config.yaml
n_layer: 8
n_kv_head: 4
norm_place: "pre"
init_std_qkv: 0.0367
init_std_down: 0.0
beta1: 0.95
lr_head: 0.0024
final_lr_fraction: 0.0
Each number is 200 + 30 x the weight over the matrix's rms, rounded and kept within 0 to 999. Layers, rows and columns count from 0.

# down: layer 5 MLP down (transposed), 896x224, rms 0.13, rows 799-829, columns 0-111
# up: layer 5 MLP up, 896x224, rms 0.117, rows 800-830, columns 0-111
down799,219,212,210,174,165,183,221,162,118,207,189,286,238,231,193,244,160,219,177,186,222,254,220,224,229,261,185,172,236,198,210,233,174,222,169,203,236,177,155,187,198,190,227,240,220,209,171,228,207,141,241,255,172,225,153,193,248,176,170,206,190,176,238,219,166,239,225,185,215,209,201,197,228,188,204,239,178,177,225,225,241,195,211,191,182,194,194,197,190,188,210,218,193,213,211,248,227,143,223,232,247,194,207,194,212,225,166,227,205,166,239,186
up800,230,202,224,148,214,150,129,259,165,200,199,146,198,235,213,203,206,233,198,224,225,213,189,205,170,229,208,157,213,203,278,197,155,245,206,217,173,183,139,214,194,244,221,196,169,227,168,202,145,217,181,169,224,227,203,181,183,266,234,196,164,198,189,172,244,231,215,231,185,215,167,191,193,199,258,186,246,162,213,216,207,246,190,241,157,225,235,216,237,196,256,199,253,133,194,232,171,239,165,175,148,221,213,227,210,193,170,154,195,204,225,164
down800,203,192,230,186,219,247,195,172,181,215,235,213,228,201,190,172,166,172,150,215,157,187,231,205,222,171,134,218,199,194,221,222,201,188,188,158,233,188,224,188,253,169,200,225,168,151,220,190,272,155,189,209,183,117,282,205,201,193,233,184,216,240,211,144,219,185,191,205,193,200,227,204,227,204,202,228,213,199,254,166,185,200,179,188,174,206,184,149,214,189,232,198,216,148,190,204,248,200,218,208,190,179,210,212,181,287,219,187,220,197,190,226
up801,234,201,227,217,148,191,183,204,232,179,161,176,189,207,182,246,170,198,222,245,240,205,163,200,248,223,221,217,209,175,156,228,219,214,184,193,196,182,245,230,219,160,219,236,232,187,223,215,217,206,204,192,185,202,227,211,240,212,240,196,245,264,216,215,162,148,210,217,186,171,250,212,186,213,240,212,193,170,189,210,245,163,204,183,220,186,240,251,163,187,194,211,184,173,219,233,205,171,180,230,210,238,227,238,216,207,234,214,176,211,184,165
down801,188,209,162,201,216,244,227,222,195,248,222,175,177,226,217,142,191,213,187,204,209,198,210,190,169,186,203,192,181,197,265,190,196,212,265,214,225,220,173,169,206,240,220,176,201,191,205,220,208,234,172,175,153,195,208,160,203,229,177,183,183,185,179,189,226,259,156,199,196,202,159,194,253,199,201,234,166,260,221,217,167,214,230,214,180,222,184,171,245,242,161,142,178,201,215,177,160,204,168,187,230,178,191,194,198,211,211,228,185,226,162,200
up802,241,191,222,220,192,215,254,198,208,206,200,163,190,221,186,241,166,165,218,214,253,250,226,214,184,205,207,216,234,243,183,178,243,181,164,191,192,202,214,176,174,186,175,194,177,220,190,189,226,175,233,199,253,162,167,201,194,162,226,211,190,167,217,249,209,192,205,210,225,238,195,184,170,248,143,228,196,212,199,237,169,144,210,205,186,255,153,169,222,189,209,239,153,187,187,180,266,179,267,201,203,189,191,204,267,156,160,154,153,197,274,194
down802,206,261,210,220,167,205,197,204,193,209,156,228,241,207,213,197,249,248,180,180,179,222,205,186,186,150,206,201,124,221,156,200,216,223,257,194,202,176,224,176,229,165,179,218,184,204,185,168,227,194,200,260,200,234,191,245,217,214,266,228,195,219,215,202,218,174,143,187,198,200,197,205,222,191,243,172,236,234,213,221,263,198,204,210,216,189,237,170,189,173,239,183,167,199,171,151,176,239,226,241,220,243,172,193,220,216,215,221,245,195,160,207
up803,200,181,204,202,178,206,145,217,183,198,188,211,146,185,225,185,236,236,242,199,167,217,209,188,256,127,241,205,189,201,234,226,208,192,203,198,218,188,207,199,197,217,250,184,251,185,211,175,172,161,168,192,209,177,231,205,213,257,180,198,222,212,167,154,220,141,148,204,222,142,245,222,182,202,215,212,215,177,227,249,226,231,153,187,167,171,213,156,235,177,228,168,225,170,194,156,235,233,209,206,251,171,191,226,181,195,243,251,194,179,261,221
down803,200,244,173,262,236,189,233,158,249,221,185,231,229,219,205,159,177,198,150,194,191,193,143,231,164,240,196,215,226,211,219,194,199,213,219,239,198,237,168,198,189,195,213,223,174,201,171,234,163,202,168,224,166,182,197,185,187,164,209,207,188,189,238,187,171,218,220,185,204,202,153,201,195,185,201,157,226,222,219,220,204,230,179,210,161,212,171,237,231,224,226,170,237,195,252,184,179,169,179,169,139,183,182,191,197,219,190,185,202,246,180,191
up804,229,166,174,208,191,207,177,233,211,163,231,201,199,206,190,125,226,188,191,222,226,243,184,154,216,215,208,227,263,196,223,214,172,212,171,184,219,197,171,216,191,222,202,238,244,173,156,225,216,182,248,208,207,191,193,232,199,178,208,183,180,206,160,185,175,207,154,216,237,175,211,202,214,194,164,186,174,238,171,233,185,241,185,191,182,124,195,229,208,154,214,217,204,181,134,238,213,210,220,214,233,205,199,181,205,253,189,155,225,204,200,216
down804,215,180,179,218,184,190,165,279,178,204,184,208,192,196,175,183,174,178,199,207,238,205,218,169,161,220,209,216,183,243,182,263,188,178,223,232,214,230,176,219,263,140,146,195,165,168,215,200,170,237,202,206,181,221,236,201,219,195,236,223,186,173,212,267,217,192,214,207,247,194,183,217,191,215,192,187,196,227,163,216,203,240,222,208,211,220,205,150,179,232,230,208,172,188,176,244,202,185,182,244,217,217,233,181,198,200,233,181,199,174,136,202
up805,193,202,203,198,137,157,197,132,149,243,211,191,189,225,171,233,146,126,224,187,201,186,176,184,151,165,224,218,168,180,205,107,251,195,249,227,190,184,197,191,189,177,236,211,157,189,245,242,240,207,171,239,168,224,206,259,189,185,203,235,247,236,175,186,194,198,192,178,170,161,200,131,201,199,194,214,227,205,172,167,178,203,198,234,180,304,188,151,177,212,192,189,129,178,237,210,248,165,206,214,187,187,185,207,270,192,186,177,166,155,181,155
down805,172,210,202,196,194,212,200,285,155,182,210,208,155,136,214,247,221,214,240,194,179,204,184,196,219,241,174,206,168,268,241,190,222,250,200,236,205,189,197,222,197,161,239,158,215,232,182,128,234,151,195,195,154,155,168,197,149,192,209,206,217,243,202,186,236,267,197,186,235,179,230,224,195,233,182,222,182,212,205,193,199,253,243,205,140,242,235,171,177,195,197,206,257,263,218,164,286,210,200,215,201,194,168,180,221,149,206,183,184,186,250,201
up806,204,190,222,207,175,237,214,217,254,168,194,212,231,172,218,200,201,157,194,178,221,219,164,193,182,240,216,214,202,162,177,209,171,178,189,207,192,218,213,189,203,231,211,213,219,136,224,205,175,214,235,212,179,220,175,194,168,212,212,191,191,210,179,195,150,166,203,190,214,239,187,172,202,245,195,206,262,214,148,190,206,207,163,151,198,140,206,213,209,242,185,213,240,205,242,196,159,198,211,214,157,272,251,198,158,158,181,198,174,155,188,239
down806,201,209,214,181,198,183,193,183,197,202,185,233,219,199,250,222,143,250,189,207,163,173,211,239,240,187,258,193,246,237,187,196,216,178,212,187,213,189,197,174,178,195,169,234,200,245,225,246,151,194,240,248,194,186,233,228,209,195,228,209,176,189,174,185,240,229,184,184,197,190,140,175,180,225,181,179,229,232,223,213,175,199,166,163,191,195,179,182,174,171,213,225,183,174,160,197,215,220,179,239,244,152,175,209,201,220,198,233,218,174,169,200
up807,191,219,215,227,218,181,225,157,265,201,208,182,221,168,196,168,256,182,225,208,187,202,161,222,213,187,196,219,151,165,195,230,206,134,199,196,180,235,213,229,200,219,213,194,191,204,224,222,168,209,189,215,229,167,224,185,148,193,219,145,202,196,190,156,175,237,188,162,209,246,185,195,223,206,240,240,210,143,196,212,208,157,182,183,186,208,180,221,192,225,237,172,191,161,219,217,182,232,130,218,209,235,238,213,194,225,226,168,170,197,148,193
down807,222,105,202,137,198,185,237,200,197,219,157,196,188,206,238,183,178,162,214,204,254,242,229,182,221,174,188,201,186,227,179,208,185,177,150,179,178,240,181,151,238,256,172,171,178,267,228,210,161,153,243,261,153,232,187,189,163,183,142,210,183,215,245,249,247,192,179,182,246,254,258,235,218,205,228,213,270,204,201,197,217,176,179,206,203,169,206,215,202,149,155,178,202,179,241,186,173,149,162,242,231,226,166,245,168,179,165,195,131,235,138,174
up808,240,201,110,158,242,173,186,207,187,185,246,251,249,226,196,244,196,196,171,169,254,169,178,216,249,201,118,158,170,200,167,219,161,121,232,220,238,207,189,171,185,215,224,147,174,173,223,193,154,175,172,224,247,182,257,201,219,242,245,204,243,145,177,179,193,200,229,240,216,215,180,235,159,221,193,211,181,166,203,195,169,204,150,218,199,163,215,198,260,197,193,257,230,169,243,208,163,210,127,185,229,221,211,199,202,192,202,206,198,229,168,191
down808,181,196,226,241,230,194,178,219,227,249,225,149,233,173,162,187,174,185,203,203,233,239,259,159,157,161,233,215,224,207,193,156,213,158,231,207,91,163,261,188,197,222,219,175,233,195,213,228,233,221,203,255,210,160,181,204,227,174,197,209,188,170,187,189,181,219,263,228,195,168,236,185,213,169,251,180,163,166,185,163,228,229,140,183,171,175,160,276,169,196,231,212,179,211,167,217,159,211,132,141,174,196,205,200,235,204,228,211,201,175,231,193
up809,161,245,221,172,170,170,190,221,176,155,175,217,233,204,231,178,210,181,181,174,197,212,189,187,230,179,193,228,181,168,149,272,230,199,194,212,188,205,219,184,219,133,159,215,202,173,212,231,157,243,181,151,188,251,215,197,221,245,178,185,220,201,237,216,226,163,195,191,198,183,215,196,168,216,220,199,202,155,214,190,266,206,170,219,141,169,276,201,189,190,264,219,220,214,206,162,201,186,205,241,207,185,189,162,206,188,231,221,217,204,164,218
down809,166,142,221,171,202,190,173,193,177,229,207,189,223,201,205,247,175,254,228,168,192,198,156,210,185,174,188,147,232,172,140,255,158,262,251,152,170,210,203,221,213,175,236,203,182,263,215,213,181,181,225,219,191,247,224,275,208,196,170,223,221,255,168,169,199,178,163,212,191,180,216,165,227,180,189,161,171,200,247,209,215,222,207,206,211,219,235,260,212,240,205,252,157,168,173,189,225,186,189,167,212,124,217,210,184,265,239,172,190,225,202,237
up810,254,196,189,240,163,171,189,223,187,245,177,225,217,180,211,172,148,204,234,190,224,196,219,239,241,207,173,159,233,207,173,234,191,177,250,264,204,204,211,228,224,207,205,184,178,182,259,229,264,208,186,181,183,204,202,255,149,229,137,206,243,222,198,188,197,222,217,185,189,172,216,189,209,244,231,180,200,181,172,245,161,219,193,191,185,210,202,203,218,196,186,230,182,208,215,175,190,223,165,238,190,185,175,224,228,199,185,176,159,175,200,155
down810,224,223,182,232,181,180,212,221,215,181,244,159,241,193,213,217,183,198,178,201,205,187,204,191,144,198,174,156,193,225,196,139,244,189,198,217,191,248,270,266,186,243,243,162,251,170,191,166,282,247,187,199,193,165,176,205,190,166,181,203,183,228,165,207,201,203,216,200,192,213,166,194,141,196,186,236,168,176,233,201,226,195,203,231,180,173,286,208,224,204,215,222,172,228,230,160,189,218,224,203,188,267,208,211,183,175,191,236,212,218,225,192
up811,220,184,183,162,163,230,185,185,175,212,285,192,206,182,224,204,215,261,223,212,199,223,151,184,194,242,190,237,165,186,201,192,159,178,199,202,182,190,173,178,178,209,221,184,189,184,281,209,218,250,185,212,227,227,210,228,206,200,188,217,171,180,187,184,180,224,191,181,197,175,239,222,179,175,213,217,174,128,183,177,205,191,122,206,228,214,209,222,168,238,188,171,202,204,196,207,146,205,158,191,204,199,227,198,238,223,175,186,196,185,188,181
down811,250,216,187,182,170,180,208,213,201,191,186,208,177,208,215,213,204,237,226,222,229,173,182,206,221,225,174,202,193,211,195,159,228,180,207,224,230,221,198,231,200,185,193,214,198,172,237,233,191,221,175,239,206,194,225,201,169,214,194,208,226,184,234,170,138,231,207,211,210,204,242,180,185,229,187,193,175,248,211,217,207,213,192,214,233,176,189,170,181,225,223,219,195,196,166,192,212,214,193,223,162,188,154,202,210,168,176,179,224,170,220,197
up812,248,239,204,238,147,187,130,192,196,187,142,209,197,209,215,241,189,233,223,227,186,209,165,222,191,212,216,195,224,171,154,202,191,256,199,146,197,214,247,175,181,233,209,161,203,167,221,221,185,230,201,227,168,224,180,181,200,183,237,183,184,188,206,222,201,221,208,200,204,124,187,175,199,156,242,189,168,243,192,235,135,160,180,192,209,177,226,171,179,173,187,203,207,243,223,172,197,163,236,183,170,231,197,231,208,181,207,211,141,196,201,269
down812,158,220,227,175,196,189,152,253,207,167,149,208,182,171,216,220,231,240,202,213,212,213,207,210,145,151,240,199,220,170,151,149,201,194,190,203,199,176,170,213,154,228,243,156,145,214,177,202,199,213,241,234,201,168,177,205,231,180,173,235,207,150,161,238,184,177,271,173,238,230,188,229,190,153,219,212,184,269,233,216,185,195,204,126,177,226,146,157,210,226,157,205,207,206,169,208,148,182,173,183,155,195,199,197,212,190,145,223,203,133,190,259
up813,228,203,199,264,212,225,224,217,192,149,184,171,185,195,195,212,196,209,195,206,164,240,219,193,198,188,217,192,228,223,194,173,199,169,249,220,207,187,203,229,158,195,175,231,214,244,178,216,225,196,221,191,200,239,221,230,215,196,215,194,236,178,202,219,226,226,202,186,230,167,225,199,213,199,174,186,214,198,174,167,172,198,202,212,169,164,197,174,201,213,182,179,200,174,182,182,218,175,216,188,153,157,219,183,225,206,198,188,169,169,223,219
down813,174,202,214,191,199,162,171,170,163,201,191,217,219,200,198,170,197,173,201,188,193,186,215,226,190,185,234,234,181,207,214,176,155,206,196,194,173,179,214,263,235,191,182,210,211,160,173,220,210,235,188,226,172,186,198,217,186,231,207,201,162,211,189,277,189,187,229,176,206,169,221,300,147,219,190,192,223,218,206,213,233,195,222,192,158,211,205,250,188,197,179,203,166,221,170,201,216,206,241,187,215,205,171,209,209,201,244,196,177,179,175,195
up814,207,208,197,224,196,191,190,157,177,273,229,177,213,199,203,202,240,167,234,153,165,205,230,237,211,213,218,209,213,207,186,197,187,251,213,171,220,189,207,214,232,222,170,170,170,200,178,229,195,174,191,196,218,203,234,262,222,185,179,213,235,233,258,204,238,198,160,231,123,202,203,207,210,199,174,174,192,193,195,209,216,186,199,195,266,141,241,197,225,225,220,192,198,236,189,173,157,171,184,151,214,180,216,175,193,218,197,156,183,181,195,223
down814,236,189,199,215,211,221,145,183,180,208,198,190,181,183,130,213,221,201,202,188,206,146,208,186,200,179,197,187,200,251,195,229,219,193,227,250,201,213,177,172,186,147,240,200,248,217,184,209,172,218,237,251,172,232,188,207,229,200,190,202,209,223,193,189,173,230,189,159,218,251,218,246,182,214,215,225,174,199,215,181,177,186,225,196,175,238,180,215,226,188,123,179,188,214,196,214,223,274,219,243,193,235,202,184,230,177,221,180,202,195,214,165
up815,220,211,233,214,189,149,180,200,136,181,201,195,189,221,222,269,161,170,133,221,218,235,190,190,233,183,170,173,188,208,239,232,191,213,213,222,198,184,203,193,213,193,188,193,195,189,171,180,243,190,215,197,171,182,224,270,216,267,206,214,228,193,131,188,251,184,228,187,245,213,204,210,203,165,223,207,181,186,170,179,218,227,168,179,191,243,199,201,191,203,260,202,184,157,219,192,205,190,168,210,193,249,224,166,199,187,147,153,244,260,236,223
down815,141,196,190,187,192,211,226,208,234,209,185,207,219,203,155,239,215,264,222,232,162,164,155,246,227,203,198,216,225,170,187,204,255,264,217,185,207,150,138,203,190,224,239,258,203,166,147,165,142,145,178,201,183,207,213,250,259,233,209,199,236,251,200,203,182,206,238,215,176,206,221,226,236,222,123,179,240,165,163,224,243,281,159,176,168,203,232,250,234,189,239,226,212,189,187,133,212,196,180,203,210,167,235,252,224,254,207,196,196,192,223,215
up816,190,235,189,220,170,255,198,216,176,184,222,168,187,178,195,228,207,171,222,154,207,192,192,226,158,199,147,167,191,177,153,188,208,190,227,199,236,223,210,218,204,235,251,193,209,196,202,166,136,229,192,159,198,161,206,206,192,223,169,213,179,196,181,218,230,244,234,124,203,211,163,182,242,234,226,176,167,246,143,167,200,214,164,206,193,195,171,178,232,202,218,161,191,226,209,215,138,216,214,206,173,215,199,176,226,218,180,175,216,176,231,192
down816,238,197,176,167,255,183,238,179,235,158,203,222,172,216,217,223,210,254,192,167,182,159,187,195,187,211,212,207,193,159,181,197,172,246,159,160,165,181,193,236,160,237,263,254,164,214,246,174,192,170,160,122,173,179,192,222,198,208,195,205,182,206,155,212,238,210,217,163,167,167,185,186,240,210,150,243,234,230,194,165,233,247,204,164,213,258,225,206,177,141,182,237,218,182,231,241,160,170,190,191,224,254,235,157,214,215,174,161,167,169,205,224
up817,193,221,237,215,157,202,228,195,164,213,144,220,210,184,132,232,173,184,241,170,231,223,211,275,214,184,162,194,178,207,167,213,212,182,222,231,199,179,190,219,176,164,199,161,150,197,154,173,157,176,266,211,177,198,227,192,218,182,175,227,202,209,173,152,238,187,220,216,190,195,215,229,218,195,161,197,201,202,227,193,154,201,242,188,214,209,197,159,219,208,198,145,198,165,164,152,136,202,139,241,199,185,184,170,236,220,223,189,231,215,210,230
down817,208,169,197,151,205,260,231,225,189,198,213,190,222,178,180,172,225,188,234,205,251,214,196,245,209,232,161,222,211,185,190,186,159,194,167,196,175,150,238,171,195,160,192,241,226,205,176,235,281,182,164,149,265,202,145,195,169,186,221,210,256,188,205,214,174,230,204,215,228,243,170,180,258,241,267,191,172,151,224,249,207,203,161,183,169,223,195,194,143,196,232,233,218,170,206,234,185,238,227,237,184,218,245,165,186,183,220,251,194,238,160,170
up818,155,256,166,173,181,205,234,160,194,172,237,224,174,224,183,234,204,187,178,188,148,201,167,212,176,243,204,183,178,209,204,170,181,190,199,219,218,205,244,199,133,187,204,227,204,200,139,222,164,198,214,217,169,180,193,179,154,209,229,219,188,220,192,195,229,213,217,167,133,229,191,184,181,210,226,209,226,168,222,224,182,152,195,200,122,220,229,202,255,204,172,250,174,191,218,214,205,226,208,164,229,176,168,236,202,193,181,202,174,160,149,236
down818,187,206,263,248,153,191,222,242,154,198,150,199,214,208,201,169,194,218,253,268,223,182,140,185,211,246,180,173,214,222,190,200,172,232,200,217,180,244,183,230,202,180,204,191,204,208,195,196,178,135,173,189,268,164,160,196,192,154,174,185,217,232,174,161,184,180,237,213,213,236,214,215,269,140,227,193,171,187,158,214,161,228,261,234,244,213,195,129,190,188,173,235,223,240,227,236,187,194,186,200,194,180,188,221,198,236,206,211,181,215,239,173
up819,204,213,242,202,193,190,171,184,219,204,160,207,187,167,206,184,225,195,221,212,173,199,209,216,171,198,195,224,160,205,192,128,181,198,206,236,185,202,216,224,190,231,190,183,159,180,221,196,251,187,235,190,211,196,166,227,237,242,184,186,201,183,211,212,217,182,174,183,207,184,201,192,217,235,203,228,193,190,208,220,199,181,193,227,224,200,217,233,225,167,189,200,210,169,196,185,175,203,169,193,159,202,201,208,177,186,217,219,170,215,207,166
down819,205,208,201,194,190,246,188,171,210,205,175,188,163,161,161,174,199,211,186,175,205,181,221,223,220,180,192,194,199,257,229,193,203,177,192,198,164,169,213,178,228,149,173,224,197,195,202,198,196,177,207,172,164,193,201,181,223,185,188,226,201,220,179,196,211,144,236,167,248,260,217,197,192,223,197,207,221,226,201,215,203,217,208,212,203,191,199,186,233,222,205,207,200,226,190,210,193,257,214,201,203,183,193,157,212,219,223,169,233,213,200,204
up820,168,246,129,171,165,203,299,166,223,180,208,193,155,181,259,301,226,223,161,193,222,202,222,208,120,178,230,213,156,255,128,154,192,187,204,235,217,195,200,205,221,183,168,159,167,187,206,161,138,245,206,226,223,165,124,150,160,233,210,103,178,188,230,191,159,130,208,243,222,196,191,222,191,222,144,210,198,202,190,124,216,234,120,242,127,188,202,216,255,263,218,195,241,234,178,179,211,225,226,225,198,257,190,260,206,223,248,226,177,152,226,145
down820,184,163,184,214,189,169,236,237,213,144,229,170,193,213,167,227,152,244,222,194,163,239,196,249,160,174,184,223,201,169,224,194,199,172,221,236,201,223,160,187,183,149,189,185,214,262,175,190,233,154,179,225,201,206,254,194,224,216,267,209,140,229,142,203,206,229,169,155,195,191,138,136,240,259,170,178,190,243,220,192,167,258,229,190,194,222,177,222,260,212,192,211,184,183,229,182,237,193,267,295,234,228,162,260,164,159,151,245,194,156,246,194
up821,176,264,187,212,141,237,180,182,259,201,219,181,221,154,195,156,171,158,215,188,225,190,209,216,273,268,197,163,180,197,162,173,224,216,258,147,161,199,208,252,160,226,195,257,267,151,146,214,182,177,194,201,198,248,140,261,225,147,170,305,242,186,194,162,194,194,237,178,233,172,204,144,208,176,186,132,200,193,180,179,235,160,266,152,182,240,206,242,223,230,220,166,156,136,142,219,190,199,194,175,179,209,236,187,235,192,164,191,225,225,154,185
down821,188,169,203,209,167,244,239,250,209,179,228,214,195,179,185,196,197,202,298,211,162,223,149,194,188,249,187,204,164,206,208,222,158,200,206,189,236,244,242,142,192,233,233,206,227,226,159,197,176,216,205,193,214,204,249,214,169,198,207,150,235,214,258,234,170,237,260,141,178,151,189,242,199,163,243,173,175,169,236,171,164,166,190,223,140,199,231,174,197,143,237,163,191,207,174,210,208,238,202,179,213,194,159,180,206,177,194,239,185,142,223,175
up822,240,198,217,246,187,143,231,220,186,187,250,153,224,241,231,224,210,260,172,210,214,218,209,214,191,197,175,209,220,224,195,235,214,204,199,182,205,253,171,233,199,140,217,213,171,232,176,183,197,174,243,194,241,225,139,212,219,259,170,170,208,152,168,196,174,163,222,218,167,231,176,188,194,219,183,145,163,195,122,197,189,145,198,210,227,182,163,255,209,233,196,201,186,196,217,209,186,222,167,196,249,219,218,185,205,179,157,196,188,156,163,255
down822,204,236,233,177,198,198,251,234,177,196,165,232,201,177,102,192,251,209,168,202,193,226,205,212,198,210,203,177,234,162,154,172,230,255,167,202,174,212,181,174,185,178,161,145,175,220,146,199,180,210,247,217,257,192,244,165,224,205,246,179,216,231,184,249,193,206,166,164,174,209,184,220,157,164,192,211,267,177,211,196,242,248,231,233,173,143,234,153,192,256,157,174,188,203,178,209,244,236,186,223,217,185,171,155,228,207,178,162,224,201,238,263
up823,197,184,210,179,223,185,197,184,151,185,266,184,217,218,191,200,221,163,198,210,210,210,177,162,238,173,140,191,170,177,212,218,251,220,211,238,162,187,165,243,183,215,184,173,218,189,157,244,258,188,234,203,168,218,233,230,178,195,208,188,193,246,214,229,174,210,203,187,206,168,183,266,176,164,198,194,182,179,184,236,218,226,176,175,198,218,245,228,209,200,169,158,205,226,173,243,218,192,196,201,227,204,214,194,226,144,201,228,184,197,189,228
down823,228,196,211,166,255,227,195,219,212,210,210,170,202,229,237,215,175,193,238,200,236,247,193,215,224,163,184,241,246,156,223,208,169,225,177,258,224,208,142,159,181,205,149,213,260,143,162,213,205,259,216,271,181,161,199,184,215,213,208,183,169,189,226,179,192,156,171,255,204,198,191,226,243,229,264,200,209,208,138,212,234,193,223,176,193,222,211,250,256,198,180,141,208,194,216,151,200,178,221,175,184,178,225,177,223,150,164,194,200,212,155,145
up824,190,244,238,213,187,203,226,216,227,193,212,231,212,199,244,140,199,185,176,195,198,137,185,139,207,234,167,222,180,209,213,199,193,221,191,199,195,197,203,225,152,158,236,184,213,208,259,177,161,222,168,172,230,170,191,159,188,191,155,193,183,228,181,197,222,186,209,216,223,227,164,192,221,216,212,196,207,211,205,227,186,176,204,166,216,177,200,223,261,186,239,198,182,218,178,202,181,200,209,195,266,195,239,238,142,143,148,201,175,193,227,147
down824,222,198,143,207,180,206,212,169,235,208,210,164,214,225,201,191,217,186,245,227,183,202,209,174,202,235,195,158,206,194,215,204,220,226,213,190,194,189,206,192,167,176,168,209,223,165,216,233,187,162,170,234,196,152,235,171,186,153,192,175,200,219,188,193,182,219,232,222,209,197,241,177,234,209,194,218,153,228,197,249,211,172,174,171,218,199,187,223,202,151,204,186,205,170,212,201,212,258,202,174,161,238,191,231,224,228,208,195,198,255,246,177
up825,226,232,154,167,167,227,161,216,138,236,251,228,243,158,209,190,221,252,201,128,187,163,271,208,167,196,178,208,164,193,201,184,211,125,227,197,142,200,141,223,174,206,267,182,252,216,264,221,102,205,167,221,220,216,192,210,188,218,178,225,205,171,214,181,241,228,159,209,235,130,227,235,199,159,225,187,145,192,217,205,139,171,129,170,243,166,242,184,218,219,213,158,154,220,165,208,154,217,162,196,135,188,254,225,203,196,149,264,185,191,221,123
down825,173,233,157,273,166,183,262,171,227,200,177,189,213,199,192,242,217,196,212,204,228,204,221,200,226,225,197,222,236,174,284,229,214,152,242,203,236,172,241,209,277,168,219,229,231,192,197,200,252,199,169,211,227,194,183,161,170,214,267,246,176,211,160,158,208,224,204,214,193,207,166,186,172,177,256,217,211,227,205,246,235,237,130,238,196,258,244,126,190,194,174,265,117,247,243,236,105,127,211,233,238,177,171,227,177,207,161,209,253,191,204,246
up826,224,183,210,175,159,207,196,172,162,228,177,224,234,188,180,204,221,184,201,193,191,176,237,207,251,161,245,199,226,195,221,204,230,200,215,206,218,173,205,160,224,194,189,193,206,225,213,236,239,193,250,214,218,183,155,174,240,209,228,147,165,256,239,181,185,167,187,206,202,216,214,215,236,235,179,193,250,150,200,146,219,168,197,170,196,171,265,160,219,197,207,245,194,205,189,225,185,166,278,204,230,182,210,200,196,182,167,222,197,230,164,169
down826,208,216,257,182,204,195,170,226,182,207,219,154,149,202,217,165,145,184,176,226,226,215,228,155,198,158,174,219,196,194,191,189,165,187,190,182,169,240,198,195,193,209,187,201,154,193,210,173,198,232,145,259,210,219,216,170,154,204,191,178,237,110,166,187,168,160,218,197,195,192,190,216,189,177,208,169,204,235,219,214,160,182,216,212,199,203,75,174,158,214,155,212,199,142,197,193,219,171,134,183,169,197,230,186,164,194,242,163,165,186,227,174
up827,206,194,196,216,203,275,144,222,198,172,201,158,157,226,175,203,196,215,224,207,243,247,221,188,155,229,220,173,222,207,221,184,207,154,215,198,181,184,203,181,196,222,187,159,173,201,180,180,214,149,177,204,198,218,180,194,130,153,197,195,216,206,237,162,181,204,184,161,176,213,227,235,201,252,240,208,177,190,248,181,199,258,214,186,228,162,208,175,255,176,159,192,178,177,192,185,231,143,217,216,227,187,187,174,124,226,231,151,178,176,185,198
down827,133,220,183,195,182,221,193,219,164,167,228,168,248,198,189,198,179,127,242,201,163,121,189,209,201,199,218,208,228,221,225,190,210,221,151,149,236,184,198,203,223,215,155,222,183,167,207,223,224,146,236,180,209,232,224,258,213,237,228,228,233,212,211,188,215,216,180,221,219,246,194,203,185,211,190,207,176,222,204,194,198,223,175,213,129,192,194,190,233,209,272,244,211,226,220,198,213,186,198,184,227,210,176,166,172,236,161,206,241,172,178,234
up828,196,186,271,197,224,226,210,168,130,179,173,197,183,237,196,212,178,171,217,188,194,208,164,185,226,177,209,151,155,259,211,192,222,206,236,190,151,209,170,202,180,201,195,145,243,184,198,183,163,187,247,212,160,203,177,182,199,192,211,271,178,190,249,159,207,153,241,178,140,213,222,201,187,171,179,192,186,221,267,189,236,184,185,174,187,222,181,184,230,170,222,199,167,195,237,190,177,191,194,162,235,211,216,200,226,246,221,120,149,246,183,267
down828,213,169,223,197,210,221,186,166,196,149,218,180,172,215,159,205,221,232,176,146,252,209,226,196,204,160,223,187,208,219,194,147,216,141,173,178,227,191,227,216,156,171,236,254,222,268,219,156,123,218,194,242,211,263,194,181,234,232,194,181,180,194,155,214,233,190,148,161,229,218,233,173,212,164,177,204,109,236,192,187,190,246,205,212,185,202,211,259,210,162,237,193,159,214,191,181,180,230,202,210,253,224,222,195,185,281,267,252,221,159,168,194
up829,184,252,192,157,203,139,158,256,232,259,250,234,162,211,233,219,199,208,222,237,176,153,138,189,156,220,208,237,202,182,209,203,244,215,150,121,227,224,148,242,202,185,183,184,208,234,251,182,220,228,191,186,189,192,218,235,246,176,243,266,207,235,251,145,152,162,155,207,145,143,169,190,150,226,185,207,194,191,217,272,273,211,200,174,190,173,215,159,221,191,202,163,198,218,183,211,219,199,222,190,191,163,221,217,188,173,210,206,153,200,246,237
down829,234,203,205,243,169,201,171,205,207,200,182,204,275,234,178,238,213,216,271,203,199,133,164,203,124,185,202,227,207,155,189,215,187,242,211,221,200,109,221,200,179,181,272,229,194,186,207,213,194,156,226,177,251,235,117,231,205,196,280,233,191,251,193,241,188,188,229,205,230,232,219,222,264,181,152,149,207,163,204,219,284,157,200,201,187,222,261,180,213,192,150,197,176,186,204,174,211,201,219,249,182,174,197,226,193,215,197,233,189,155,232,205
up830,206,185,235,187,214,177,212,184,174,215,108,217,201,251,219,191,233,181,208,197,191,178,167,187,199,203,185,218,212,212,207,126,285,199,203,181,147,236,181,241,196,206,182,192,131,176,206,197,184,254,192,147,222,204,170,249,217,143,202,260,229,225,179,183,178,193,199,179,165,201,192,287,159,221,229,189,250,216,161,227,206,180,145,183,171,170,181,160,191,182,190,236,192,219,174,227,208,162,155,175,199,196,231,242,190,209,195,250,218,220,168,262